config = dict(
    n_layer=16,
    activation='gelu',
    norm_place='pre',
    norm_eps=1e-06,
    attn_scale=0.125,
    bias='all',
    init_std_up=0.0447,
    lr_head=0.0131,
    grad_clip=1.0,
    decay_fraction=1.0,
    decay_shape='linear',
)
Each number is 128 + 32 x the weight over its row's rms, rounded and kept within 0 to 255. Layers, rows and columns count from 0. The size above them is the row's rms in percent of the matrix's.

# layer 5 MLP up, 768x192, rms 0.119, rows 719-736, columns 0-191
size [100 102  98  95 100  95 110  87 105  97  99  93 102  96  98 106 104  96]
[[122 109 154 185 132 101 143  75  91  77  71 174 167 134 167 103 143 146 112 115 142 143  91 135 105 125 134 164 106 148  94 133 124 137  85  93 130  72 104 112 158 158  75 143 130  89  82  88 111 116 174 130 115 109 119 137 128  82 103 115 126 172  85  85 137 211 121 147  84  70  94 105 179 140 213 106 125  82  95 150 150 131 117 131 139  85 132 172  99 122 138 155 167 126 122 153  68 149 136  90  97 148 163 144 132 193  95  50 164 107 112 150 136 133 137 118 151 125 101 109  86 145 171 136 139 185 103 140 100 109 119 182 149 124 130 189 124  88  77 109 187 125 114 142 173  79 131  79 133 184 139 150 135 155 181  73 149 139  77 105 180 139 127 122 184  94 144 108  91 183 125 104 102 119 176 134 145 131 123  93 102 130 144  80  79 170 161 132 186  74 137 144]
 [113 115 115 102 133  81 102 175 165 121  81 142 196 118 102 155 127 118 136 151  39 117 190 154 168 157 124 134 135 134  87 204  80 109 135 108 126 116 151 121 161  86 152  94 130 106 121 178 135 140 130 140 106 167  87 117 148 149 120 141 148 132 174 179 106  80 116 115  82  89 130 123 129 109 163 177 128 148 100  90 117  67 174 117  81  74  86 110 111  70 126 112 138 117 134 153 125  59 163 114 130 119 162 117 139 139 100 100 117 158 118 135  91 128 169 174 151 121  72  94 119 114  82 100 137 119  88 128 126 168  68 155 135 144 155 108  64 113 159 113 104 112 158 229 143 116 146 124 190 168 169 104  75 106 119 153 106 109  97  85 111 193  90 125 148  53 135 148 104 138 180 142 184 153 123 181  87 195 140 135 172 132 176 161 122 135 117 146 141 175 133 126]
 [126 142 123 117 175 115 103 145  51 155  73 117  90 169 133 171 146  53  96 114  87 138 106 148 130 121 164 174 141  85 165 101 116 172  58 118 148 106 125 122  94 139  91 125 205 127 162 118 185 175 160 180 124  76 172 154 108 111  99 113 160  85 186  94 171 114 189 136 127 172 102 160 139 124 161 101 111 120 150 153 128  85 121 138  73  96 183 128 139 167 128 156 180  79  78 178 101 135 164  96 112 140 118 133 132 106 118 165 170  58  94 165 139  97 156 116 140 145 137 102  70 111  66 113 162 178  97 115 119  69 126 138 108 126 127 137 142 164 164 112 137  84  94 146 128 153  85 145 133 111 137  95 124 130 131 166 137 104  65 105 132 174 115 124 171 113  76 104 138  85 160 143 170 151 192  95 109 167 185 124 126 140 151 107  76 110 114 153 106  90 156  91]
 [130 111 176  92 171 116 185 130 147 124 153 111 145 115 144 155 103  69 110 121 115 105 123 143 138  48  96 139 150 141 140  94 126 129  56  79 126 145  66 183 133 109  88 157 161 139 122  83 144 115 159 130 163 125 166 164 171 137 117 180 115 126  87 157 105 164 155 173 125 181 187 145 149  78 171 133 118 115 131 127 151 135 106  61 136 120 107 123 153 141 143 159 148 127 165 103 135 107 157 162  85 106 129 114 135  74 144  93 129 121 165 107 113 120 139 124 113  81  98 189 119 121  90 107  71 198  91 153  76 104 145 125  74  95 144 127 148 173 145 166  99 146 186 136  90 143 193  81  92 116 169 152 116  94 139  76 146 150 170 185 108 158 182  54  32 153 114  73 134  94 118  95 149 132 146  93  94 161 113 132 167  76 142 133  76 144 110 126 107 142  79 131]
 [106  81 169 132 186  92 116 164 147  57 132 102 162  94 113  58  44 169 132 145 107 158  82 125 139 204 101  76 147 132 181  89 133 153  94 164 182 117 160  94 112 135  82  86 110 125 162 120 168 190 102 152 177 125  92 105  99 108 130 120 141 122 116  77  99 163 149  88 111  89 114 156 127 156 136 102 137 135  94 147 149  78 152 129  98 166 151 158 128 158 125 130 152  68 164 101 106 135 127 137 119 130 169 145 117 129 157 124 128 152 217 158 187 152 133  78 103 202 101 124 149 119 126 194  63 179 111  77 112 166 155  90  97 137 136 104 117  75 147 106 147 116 152 131 123 157 113 163  85 117  92 212 163 136 131 147 153 142 127 121 147 107 166 139 150 115  47 121 150  83 102 125 156 151 124 156 131 101 145 128 104 143 145 113 105 180 151 101  79  97 144 143]
 [199  97 107  97 164  95 132 142 112 142 153 145  92 108 142 158 158  91 138  95 114 182 127 122 131 154 145 100 136 163 113  78 135 149 117  78 137  50 106 132 115  71 106 147 137 194 133 137 130 142 140 185 180 152 161 179 154 112 134 161 113  97 114 134 147 169 172 126 119 160  98 107 117  79 126 148 174 154  60 138  94 174 166 133 143 163 121 119 201 106 152 189 160 117 162 100 129  59 135 124 112 133 167 113  99 162 147 114 116 181 147 140 116 139  72 142 136 137 109 182 163  95 107  98 139 116 101  74 134  97  80 104 137 113 106 111 117  97 135  90 179  68 135 174 130 117 148 107  88  68 104 173 103  90 138  43 141 114  81 148 102 153 122 169 184 162 142 128  91 125 165 141 119 145 193 162 128 149 241 134 101 130 179  88 131 124 136 125  97 101 100 133]
 [131 141 175 164  87 190 158 103 129 121 152  83  94 154 152  77 187 162 202  94  98 129 115 174 130 124  74 139 138 188  88 141 135 134 126  36 127 143  84  97 202  98 127  82 137 119 158 152 121  90 148  92 132 120  99 160 143 131 167 119 128  31  96 109 157 134 167  53 126 141 107 117 113 154 210  86 149 115 100 138 132 200 107 121 176 124 107 108  92 145 124 133 149  68 161 121  84 111 143  75 163  94 120 126  49 178 132 146 103  74 114 136 137 165 138 141 131  84 129 117 110 116 112 104 104 145 130 128 163 116 152 100 131 118  89 109  69 177 126 128 109 136  93 130  44 130 126  90 165 161 132 158 105 121 123  94 129  81 108 113  99 107 146 117 115 115  94 154  93 158 168 169 138 144 170  88 122 167  94  81 133 124  81 109 105 170 140 123 145 163 107 113]
 [170 164 133 120 115 177 114  99 131 130 119 141 121 164 152 149  76 109 157 126 101 151  94 150 106 105 152  89 108 146 144 147  90  99 135 108  86 138  87 135 109 157  82 175 100 125 106 165 127 144 145 158  98 108 142 146 133 155 142 103 131 163 124 143 134 186 132 158 119 135 105 159 152  68 148  65 102 168 104 165 145 167  67 168  60 146  77 113 177  78 152 150 132 106 138  93 146 113 183 142 150  79 119 128  94  76 124  67 166  83 135 166  34 108 154  99 140  98 132 153  65  89 171  91  97 172 105  75 163 132 131 100 157 106 102 117 124 108 176 108 151 130  72 140  74 100 140 170 188 169  98 140 116 118 126  94 110  91  42 137 161 155  99 148 113  85 147 146 169 143  38 123 144 147 102 130 156 143 143 155 144  60 119 197 120 119 157 139 142  89 148 165]
 [115 112 137  96 161 109 114 162 145 115 111 115 119 143 145 157 147 145 168 134 105 142 126  89 123 130 122 138 149 137  58 133 103 101 139 153  81  97  49 169 109 100  73 108 139 158  76 123 179 191 136 105 156 118 101 136 169 116 134 171 123 126 120 130 158 175 109  89 217 125 131 171 144  41 139 115 153  90 147 105 103 150 114 143  74  66 121 109 152 182  96 110 205  86 145 146 106 204 163 141 137 135  92 103 171  97 169 114 126 169 127 113 121  94  66 160 154 162 160 128 149 158 146  46 131  93 153 111  89 151 138 115 134 143 105 129 105 120 133 171 123 133 108 161 141  92 142 133 164 127 159 147 125 162 139 137 132 126 131  61 208 179 104 119 152 161 106 126 164 187 113  42 139 151 115 148 144 135 125 166 131 162 159  57 127 171 105  42 128 102 131 125]
 [112  91 184 109 148 173 105 197 159 113 113  78 106 104 145 126 131 130 178 120 113  98 103 150  74 136 112  96 138 168 210 113 119 112 150 156  83 150  98 181  88  78 125 113 114  93  72 130 122 102 157  75 167 132 128 140  75 110 141 142 141 119  59 138 139  35 146  96 138 111 114 172 134 173 131 109 112 178 156 180 166 163 135 198 154 122 113 110 140 202 138 118 137  95 112  95 171 153  74 128 177 152 130 143  52  91  54 140 127 125 149 143 107 114 147 153 116 100  88 119 117 120 106  59  60 156 123  63 157 153 119 123 143 107 126  94 181 112 120 115 132 100 141 136 162  95 187 137 135 133 108 132 115  87 157 143 128 119 199 105 136  95 154 150 137 154 117 107 178 160 174  81 138 116  75 123 101 127 116 181 202 124 143 146 111 130 164 129 116 123 152 137]
 [100 122 121 103 104  95 111 127 103 142  56 114 169 159 151 143 191 174 144  83 130 105 150 121 101 125 142 142 108 123  77 134 102 149  86 100 135 124 187 176 135 151 130 110 113 158 104 207  98 169 127  90 149 146 172 124 144  97  83 198 123 156 116 140  93  79 102  83 165 126 110 111  87 114 147 189  63  86 163 139  97 116 167  87  74 147 158  84 147 147 109 173  73 141 139 186 113  64 136  71 118 115 122 105 122 111 133 132 133 112 126 136 137 158 118 131 180  76 160 130 110  77  97 179 132 105 120 142 138 134  79 127 128 161 150 162 115 180 165 131 123  95 113 182 120  78 150 123 184 125 154 167 118 132 126 127 134  98  56 119  97 156 131 199 124 154 132 142  84 136 146  95  82 167 143 196 108 156 156 169 107 123 174 134 136 189  73  86 130  55 121 164]
 [105 140 130 144 114 140  74 141  95  77 106 170 152 154  81 101  93 129 118  96 114 118 120 165  62 101  69 170 164 138 186 130 145 131 207 164 126 149 100 138 132  97 129  86 115  86 157 162  77 130 158  70 160 135 115 155 114 131 146 162 108 136 134 157  93 131 138 115 132  75 110  55 123 126 102 180 145 188 193 153  99 139 131 116  85 111 149 129  90 194 148 154  62  99 122 128 102 143 183  89 125 116 123 147  94 142 114 120 161  75 107 127 110 157 185 110 105 134 164 138 156  96 132 124 158  88 109 157 197 149 115 125 118 169  97 195  84 101 135  93 164 138  87 139 178 157 189 170  91 137 102  62 157 124 191 144 144 104 177 135 110 125 114  85  63 120 116 151 124 113 121 152 113  99 134 125 120 193 130  83 150  84 164  76 133  66 153  93 153  96 106 123]
 [ 83 150 112  99 136 111  49  87 141 178 129 104 139 146  94 144  59 131 170 130 123  91 166 105 115 113 105  93 113  85 159 179  91 130 189 129 189  86 150 176 120  71  71  97 114 100 144 166 117 105 199 115 169 103 139  61 169 128 146 107  90  78 136  99  84 151 145 108 139 122  97 157 165 116 148 181  97 126  92 121 121 180 138 110  90  96 165 173 129 109  70 161 110 118 144 136 159 165 146 147 171 116 137 159 125 194  69 129 193 129 176 129 100 172  42 167 140 176 148 131 142 112 132  90 142 131  94 114 170 131 125 120  91 168 133 149  78 107 136 184 168 102 133 107  99 144 116 168  83 165 132 119 108 138 117 107 142 162  87 158  58 149 174 126 121 103 142  98  93 151  68 141 156 150 117 152 135 116 172 154 150 172 148 145 141 136 164 148  99  90 149 112]
 [135 192  61 126 146 126 131 150  94 121 136 143 159 141 128 111 158  97 104 136 101 169 153  99 105 157 140 125  56  99 136 140 112 144 189 120 153  76 199 157 142 159 120 109 138 106 155 120 131 121 118 101 157 105  64 116 106 110 128 145 116 151 132 138 159 135 130  44 189 117 131  78 119 128 135 128 107 127  88 110 131 148 110 116 128 156 172 158 128 134 101 165 106 121 124 179 156 179 134  84 124 151 106 146  60 145 112  58 138 156 120 114 131  84  50  86 176 141 150 120  62  65 151 155 131 159 128 178  92 116 125 169 177 118  82  87 104  87 139 115 163 164 115 106 104  83 120 120 145 144 177 124  87 144 140 130  91 158 124 146  65 156  94 147  79 163 130 143 108 116 151 147 101 195  93 130 100 110 151  96 125 146 206 118 131 155 220 170 164 186 148  48]
 [ 85 119 128 212 117 116 122 184 143 107 115 124 156 141 134 119  90 119 145  96 165 105 141 151 143 164 157  83 142 123 199 136  91 160  80 100 145 113 143 126 188 151 136  55 129 103  99  23 102 142 162 155 141 103  74  75 159 179 123 105 181 146  89 133 137 176  85 138  88 165 164 160 130 117 145 158 123  93 116 144 101 100 142 164  95 109 119  68  87 139  89 129 150  69 174 137 120 110 173 125  96 116 133 154 113 110 120  97  85 120  91 223 144 140  97 110 147 141 110 142 106 135 143 167 120 181 126 157 104 124 185  57 135 156  85 154 173 153  55 166 117 144  99 114  79  71 141 113 115 137  98 158 130 182 124 179 125 107  61 138 156 132 167 143 139  88 166 176 134 147 123 118 115  91 165 167 128 175 155 154 135 103 123 106 124 122 128 178 131  90 141 149]
 [173 113 189 120 137 120 152 185 123 127 143 117 134 143 146 203 101 121  80 122 166  91 150 160 101 125 150 119 170 166 119  82 147  85 132  95 135 111 133 113  64  93 114 149 155 100  95 112 108 153 135  97  87 111 126 131 117  82 129 111  32  90  88 115  43 180 144 141 131  96 120 145 134 102 124 121 135  97  96 100  91 154 130  65 157 129 141 161  87 177 164 122 113 115 199 121 115 135 158 158 186 161 132 131 153 147 154 108 121 147 161 112 101 136  57 154 165 168 106 111 125 142 139 115  67 128 178 106 155 108 144 129  68 102 128 129 163  99  54 114 145 172 121 114  86 147 182 112 144  89 105 152 109 116 184 137 190  99 166  80 105 199 123  96 172 161 127 166 115 125 103 128 141 103 117 150 106 144 142 230 100 117  41 147 137 109 144 149 146 100 153 119]
 [108 158 117  66 144 126 144  83 180 166 125 130 141 105 112  93  56 143 161 127  99 147 176 100 113  85  78 165 152 154 158 181 138  92 100 110  94 133 134 119 155 144 113  37 129 188 153 129 100 126 115 180 151 102 179 171 125  88 141 100 105  99 172 140 166 142 134 107 158 127 130  78 146 165 110 121 110 122 109 130 130  89 137 131 130 154 139 184 114 131 140 134 127 141 169 135  97 157 146 134  92  72 169  89 123 184 115 143 177  71 104  48 107 112 113 118  77 113 146  39 109 133 158 113 102 132 122 124 146  92 188 153 132 104  86  76  34 144 158 150 159 162 138 141 151 123 155 113  96 115 104 102  97  97 100  61 149 139 166 107 185 130 158 102 167 160 134 139  94 129  92 138 146 142 153 111 107  92 151 172 204  86 155 163 170 132 132 169 146 133  98  66]
 [122 108 146 154 122 104 110  56 187 126  83 116 143 153 164 172 125 148  99 126  97  84 100  88 100 136 122 189 130 150 110 123 143  91  77 132 111 116 181 119 182 124  80 167 176  73 127 140  66 127 109 157 128 121 191 141 143 129 101  58  98 174  76 110 147 155 164 115 105 142 136  88 156 124 118 113 123 110 137 125 100 137 179 130 102 162  96 108 149 141 155 101 175 131 198 170  84 186 113 103 161 180  97 122 162 122 153 129 139 116 175 130 136  86  67 141 126  68 127 117 121 119 210 122  97 201  99 170 128 130 134  88 151 124 127 139 153  47  90 127  95 177 118  98  76 157 165 125 117 173 140 178 154 147 156 108  94 137 108 126 120  67 157 146  84 119  62 154 113 122 141 144 163 168  98  76 134 142 159  86 119  77  62 153 143 120  94 129 119 149 155 132]]
# layer 5 MLP down (transposed), 768x192, rms 0.0899, rows 719-736, columns 0-191
size [101 107  95 101  93  93 125  85 111  97 100  97 100 103 108 107 103 101]
[[ 99 130 122 118 133 146 120 109 125  84  77 120 166 108 160 125 166 118 102 141 125  83 179  96 185  90 169  94 143 165  87 110 102  65 160 102 130 151  86 135 164 124  61 185 115 125 162 205  86  69 146 109  91 138 184 199 137 164  96  92 248 102 164 113 115  89 130 110 121 174 132 181 145  73 154 173 202 119 101 189  91  75  77 137 165 128 161 168 146 142 110 105 138 115 123 131 123  74 109 100  80 106 132 134 131 170 115 139 141 100 124  85 180  72 123 105 167 137 128  98  94  99 169 168 137  96 161 116 133 123 103 142 126 131 101 146 110 151  96 107 132 100 130 161 139 130 104 113 134 146 120 126 130 122 140 139 162  55 119  89 133  99 149 152 169 174 149 118 116 127 147  98  79  92 150 124 166 178 137 104 112  76  84 119  84 150 101 122 179 145 146 132]
 [124 117 163 165 124 188 127  52 141 100 135 114 101  96 125 116 130 124 183 115  85 204 136 168  71 126  97  50 202 139 134  74  82 217 122  88 107 167  94 118  49 102 167 100  84 155 107  86 114 132 143 163 122 157 125 155 133 127 126 130 132 100  66  89  86 135  93 119 183 159 161 110 109 126 157 121 123 181  87 114 136 189  73 142  98 138 157 155 157  92 132 138 154 136 152 131 117 165  87 149 142 128 171 166 109 134 142 130 114 119 118  88 134 129 153 131 143 123 120 200 145 172 143  89  40 100 176 111 132 158 124  93 117 166 123  94 105 126 115 140  96 166 130 137 175 102 129 173 130 144 113  70 127  88 107 120 142 148 117 117  63 170 119 164 114  85 162 121 152 131 125 107 112 106 170  92 130  85  96  84 140 123 119  61 171 150 162  99 141  72 140 138]
 [130  83  24 128 138  74  80 162 106 121 158 179 134 106 161 121 108 112 139 133 166 142  93 152 130  81 121 109  83 147 101 147 141  72 141 143 104 205 126 141 154 144 157 113  71  94 112 127  88 151 149 112 116 170 146 140 104  92 193  91 145  92 120 150 150 186  93 137 154 159 134 112 152 123  94 145 166 111  99  94 143 154  84 179 182 153 103 150 121 102 130 110 127  91 172 115 172 151  99 182 171 127 205 111 127 113 159 181  98 149 151 167  85 188 126 102 113 102 167 148 141 148 170 135 156 133 188 136  96 171 138  52 168 138  93 122 125 110  93  81 142 118 120 121 100 126  83 111 150 132 126 124 148  90  66 109  50 150 160 183 128 132  91  88  63 132 125 138 175 136  88 150 135 126 164 135 122  75 101  94  99 101  70 156 173  89 117 111 124 121 117 106]
 [127 186 130 134 101 106 118 127 135  75 158 146  86 134 164 116 180 168  96 100 107  84 125 116 186 105 117  88 102  81 150 120 126  84 138 162 115 115 161  90 157 127 174 165 179  99 110 170  86 167 177 123 130 157 118 111 166 123 182 103 139 128 158 137 133 175 135 122 177 127 139 104 181 103  64 160  95 136 169 171 104  98 135  52  93 137  55  88 110 107 148  98 126 151  81  75 134  95 122 150 202 124  85 188 107  70 174 153 129 163 114 147 117  98 182 120 151 156  84 179 151 136 109 102 187 125 149  97 163 122  86 149 110 115 105  69 205  76  82  96 157 170 146 114  85 135 131 106 153 200 139 153 114 158 120 121 167 139 147 109 116 128 108 144 131  75 164  97  54 122 149 139 148 115 152 160 100 159 161 125 140 142 101 111 153  80 148 136 140 148 162 111]
 [180 192 141 129 112 173 155 142 138 166 125  85 148 117 172 109 122  57 146 111 126 115 126 146 152 176 123 115 153  99 206 150 121 181 173  90 120  93 142 100  78  94 126 118  74 142 159 117 135 148 120 106 172 131 118 185 116 126 165 126  72  72 135  57  65  90 150 164 185 142 116 149 136 138 145 106 129  79 138 167  81  69 120 123 174 127 155 147 148 129 109 120 180 156 132  46 132 129  70 140 186 115 149 153 198 115 121 153 165  96 149 142  98 132 162 157 142 140 104 135 161 141  79 153 112 145 145 137 117 113 166 104 154 122  85 125  40 158 163  92  98 175 123 100 129  94 188  75 112 148 100 151 153 114 149 136 142 136 111 167 191 133 121 108 102 103 108 116  71 124 110 118  71 103 189 140  74 167 169 117 102 168 105 126 104 163 147 158 164 130  97 146]
 [128 127 132  81 153 169 130 144 149 151 130 131 142  99 125 121 117 106 146 128 143 150  67 136 144 184 141 163  78 161 123 146 106  98 171 139 170 125 151 115 108 129 109 104 113 112 116 124  75 109 135 119 111  84 153 148  17 142 116  97 109 148  79 144 114 112 147 141 143 121 141 130 156  93 166 105 114  93 135 116 127  14 111  97 172  59 127 110 119 138 172 120 161 125 178 162 127 145 121  97 139 147 109 104 122 133 140 136 133 171  88 133  87 149  99  42 135  97 150 104 180 212 121 131  99 135 109 137 158 162 107 109 145 109 122 187 204  50 206 153 151 185 109 153  91  99 143 158 121 108 136 126 111 136 148 148 162  32 109 112 165 166 112 128  95 136 134 113 120 134 149 101 115 132 165 180  47 151 155 158 142 115 188 180  97 159 110 180 143 158 163 126]
 [134  99 118 108 144  62 149 102 163  89 109  98 124 174 185 123 141 123 154  96  56 148 153 178  99 143 114 123 104 150  95 157 112 102 126 121 117 158  94 128 103 105 132 160 105 123 148 131 127 103 141 178 101 128 126 189 107  95 169 124 146 137 113 153 112  75  79 122 155 132 153 120 103 116 118 127 114 176 136 139  65 131  31 161 119 107 130 167 147 132 159 123 142 110 124 220 129 143  40 158 184 160 115 154 135 143  84 169 165 104 104 125 186 183 146 145 101 126  76 137 153  90  92 149 125  51 141  57  89 140 109 140 121 105 120 127 130 107 166 171 106 100 140 174  96 161 161  83 143 113  99 151 131 167 102 141 150 147  91  95 147 126 134 107  92 110 164 178 113  65 132 133 158 198 125 138  36 160 146 156 139 130 164 114  89 167 104 136 151 218 127 142]
 [151 178 107 142 127 174 108 156 147 107 144  52 139 102  90 118 136 153  77  86  72 142 136 103  93 127  66 171 132 117 115  96 132 175  82 112 131 105 132 134 163  81 183 133 146 161 122  98  87  84 174 165 152 150 119 103 111 129 131 130 149 116 109  89  98  87 171  84 137 157 167 203 189 166  70 148 154 146 143 137 156 107 113  70 110  70 148 163 122 131 124 104 163 119 109 178 184 187  79 107 132  75 141 185  75 138 122 121 106  66 142 115 162 133  74 113 189 177 177 156 112 177  91 117 124  87 127 108 126 148 131 133 168 100 141 161  86 104 155 106  81 126 169 129  77 164 107 108  88 148  94  92 170  95 117 190 103 137  66 157 166 115 183  93 143 135 124 118 113 146  88  94 124 159 144 104 132 111 134 103 160  88 128 126 126 159  79 142  98 116 134  82]
 [116 124  99 154 135 118 115  71 159 177 122 142  83  83 123  99  84 132 145 111 137 149 118 105 127 138 116 125 128 102 143 103  74 114 138 144 164 136 179 130 216 168 126 125 108 144 163 155 147 107 105  46 137 122  71 113 139 138 175  90 157 102 103 109 119 140 118 167  94 148 139 166 133 150 168 135 127 131 137 160 144 114 181 131 164  68 122 113 120 133 119 197 173 100 119  97 198  90 104 154 144 139 176 151 179 140 102  94 106 100  61 149 172  20 171  84 150 171 136 132 137 124 152  83 173 149 153 104 105 107 166 181 104 153  81 155 114 153 112 110 124 131 112 101 154 105  93 143 112 179  94 101 114 149 164 135 108  51  93 163 183 141 161 105  87 146 158 144 160 102  58 140  51 122 152  96 103 152 156 151  79 174 101 146 183  91 141  94 116 162 130 136]
 [120  75 114 179 118 115  70 148  59 173  84 132 127 111 105 147 118 140  95 138 119 167 172 149 115 170 118  77 122 163 110  87  66  81 138 133  97 161 122 127 123 157  87 140 101 151 138  90 117 125 129 162 120 183 159 136  61 138 180 176 136 133 156  81 172 115  93 129 141 144 140 161 141 126 143 116 123 128 168 128 103 130 116 150 153 147 140 166 150 130 185 198 106 150 137 122 130 106 115  96 154  95 120 171 145 149  73 173 148  43 110 110 160 111 177  97 131 110 142 117  56 110 139 140  70 128 125 208  89 119 148  85 152 167 123 144 111 163 153 125  98 119 125 120  77  90 106 142 155 144 112  93  61  70 119  95 127 127 118 157  57 113 125 113  98 170 120 118  84  82 100  21 132 157 131 137  97 165 164 158 115 188  66 187 148 116 100 113 148 115 147 154]
 [154 122  92 163 191 118 142 122 157 146 169 125 107 133 127 129 178  88 145 157 117  87 148 166 130 134 136  92 144 180 132 188 102 157 191 103  47 117 147  85 116 128 114 109 116 138  63  67 116 136 117 189  89 145 103 164  91 111 159 124 106  94 125 107 111 107  72 109 145 167 200 122 170 156 128  68 172 189 108 114 172 165  76  94  83 170 163  68 123 100 127 104 148  99 148 120 179 107  63 130  90 132 100 136 147 123 167 163 194  88 109 122 119 178 138 148 117 103 125 156 107 164  86 130  94 148 148 128  82 138 131 129 109 132 148 134 142  96 143 126 125 152 154 126 110 132 181 145 126 161 153 126  94 103 148 173 135 140  84 168 128 117  84  60 129  72 118  72 112 105 143 158 137 110 131 106 136  60 105 124  70 132  62  95 142  96 201  72 133 157 107 103]
 [191  48  89 134 115  33 134 109  91  73 182 164 143 153 132 118 131  99 172  92 115 143 144 116 167 126 103 165 137 129 117 114 130  87 132 196 142 123 113 141 140 135 139  76  84 122 133  95  75 155 141 119 158 114 116 113 150 171 120 140 107 101 108 144  86 110 163 151 112 127 143 119 124 114 169 160 130 162 115 112  33 158 152  94 152 113  95 182 129  94 165  88 105 158 135 135 108 142 137 132 173 118  93 159 116 110  93 122 119 246 108 125 139 127 138 175 128 159 107 161 127  92 151 133 106  90 165 102 138 127 164 138 120 131 114 186 114 161  96  83 145 151 149 139 168 122 222 158  67 130 104  90  85 106 102 156 168 140  99  95  95  69  65 101  91 138 132 148 102  88 176 136 135 170 123 177 117 183 152 101  86 170 118 120 161 118  78 122 129 126 121 188]
 [156 143 104 132  89 128 117 135 132 137 110 138 126 118 129 114 123 128  84 172 148 108 139 126 150 168  96 119  76 103 160 100 126 118 110 114 160 178 143  95 129 124 142 127 160 138 146 153 142 115 110 199 126  92  24 135 121 159 128 127  89 111 151 181 154 132 141 136 119 108 130 106 131 157  74 107 125 125 126 186 133 106 125 140 167  40  88  97 114 142 113  95 128  14 112  72 191 154 119 144 128 159  76 109 142  60 148 172 198 106 180 106 136  78 141 121  89 157 133 153 155 184 156 170 134 151 148 138  52  83 123  78 145 102 110 153 218 161 106 113 205  94 104 150 163 139 117 145 137 141  76 141 195 162  96 127 101 139 117 162  80 144  82  77 138 169 155 147 141 132 121 129 164 135 131 135 123  92 164 120 115 122 109 140  78 153 110 166 185 171 135 106]
 [160 166 162 133 104 115  73 149 127 115 133 183 112 144 163 180  89 160 174 105 111 151 125 144 183 107 167  90 133 114 125 123 134  62 169 160 128  94 111 150 194 141 148 147 119 164 116 140 130 110 130 173 114 132 147  90 103 136  90 131 128 180 117  41  82 173 139 171 103 118 185 115 174 145 101  89 127 111 132 106 174 184 136 158 142 133 186 118 183 119 164 177 143 140  95 152 176 118  78  98 118 166 160 139 131 111 148 170  76 109 111 109  94 109 138 123 131 160 162  89 139 116 185  99 134  82 144 114 122  59 147 134  91 175 114 154 102  70 120  94 102 157  99 130 114  62 101 143  95 111 152 131  61  98 119 215  68 136 170 138 139 178 104 128 117 149 147 110 129  75  68 104 163  93 157  90 128 152 119 141 112 152  99  63  97  96  76 117  96 154 145 150]
 [157 149 140 115 113 139 198 149  90  91 167 123 150 107 178 161 131  57  97 125 155 118 132  88 112 110  92 127 127 127 106 156 145 127 151  99  97 142 189 116 128 146 131 134 195 133 153 165 140 146 123  59 119 136 135 194 175 161 104 108  76 123 110 114  82 152 128 125 106 107 178 148 138 154  93 150 134 152  93  82 155  78 127 131  81 106 107 106 116  69  92  76 122  41 188 105  69  83 202 141 114 114 124 146 122 150 114 164  84 155 128 127 186 118 124 141  92 181  99 157 173  97 141 145 131 138 150 118 107 167 164 102  65 114 128 157 142 135 153  53 148 153 106  84 103 124 163 156  84  90 170 144  74 113 154 130 144 170  92 117 160 129 142 120 143 130 223 146 124 117  34 110 133 137 145  76 113 109 110 123  91 176 165 104 154 135 149 132 130 163 105 165]
 [152 157 198  85 166  95 136 130 134 124  51  77 110 117 104  88 133 106 144 128  94 163 132  58 161 161 124 144 128 121 149 120  69  92 113 133 156  77  90  98 127  97  83 123 103 141 142 155 181 133 115 124 156 120 118  90 109 174 171 146 171 173 128 202 116 142 116 123 147 162 141 121 128 152 126 182 142  36  75 192 124  76 168 120 157 156  77 129  92 112 200 187 148 113 122 155 135 148 123 120 106 102 156 129  82 152 180  95 124 134  53 111 103 150 137 115 147 135 144 113 151 126  68 110 148 123 143 134 150  91 130 111 108  85 120  99 123 130 162 150 167 156 181  94  97 166 188 149 110 162 193 198  78 105 134 106 181 128 122 137  89 119 137 127 121 195 123 119 172 121  84 168 140  89  89 136 125 123  84 125  90  99 137 153 127 125  58 156 109 119 121 173]
 [114 141 122  97 141 159 109 130  60 119  88 108 109 121 145 147 159 114 158 106 119 169 147  96 132 124 123  95 192 121 166 128 113 159  93 133 126 107 141 179 181 181 155 132 131 155 117 131 150 155 143 162 114 108 122 119 143 120 105 105 116 153 177 154 133 137 144 110 164 146 116  94 165 115 150 112 158 139 130 138  85 154 214 169 207 141 168 118 225 140 123 150 103 173 133  69 109  95  98  19 125 150 137 118 130 161 106  89 152  56 130 217 102  52 162 109 166 129 167  95 131  65  95 121 103 118 126  91 120 124 122 112 125 134  93 107  72 117 186 137 124  71 158 146 110  97 137 160 108 170 101 147 181 105 146 172 134  72 127 103  66  80 134 151 115 128 119 122 126 129 106 125 146 144 148 152 145 118 135 133  70 138 100 202 155  43 103 121 104 141  95 137]
 [101 123  81 190 146 148 124  61 128 106 142 149 103 126 100 106  92 144 116 134 103  78 105 148  54 146 193  97 111  91 147 141 162 136 128 153 122  97 129 147 116 135 142 138  86 103 117 152 174 167 144 142  80 100  74 176  68  96 124 134 152 149 135 141  89 153  96 140 189 104 172 167 120 144 146  91 111 168  76 122 197 128 131 171 139 123  96 118 109 130  48 134 130  88 174 139 126 158 151 174 158 144 123 151 127 142 197 114 157 119 130 101 158  37  90  96 108 107 155 189 128 145 196  91 183  87 149 127 113 158 137 113 127  98 134  99  77 130 132 105 179 117 142 125 140  83 116  99 141  83 137 182 180 148 129 206 164  89 134  95 128 134 140  89 124  98 113  93 135 119 135 152 113  86 139 178  82 107 152 128  80  88 124 169 193  87  74  83 140 144 132 101]]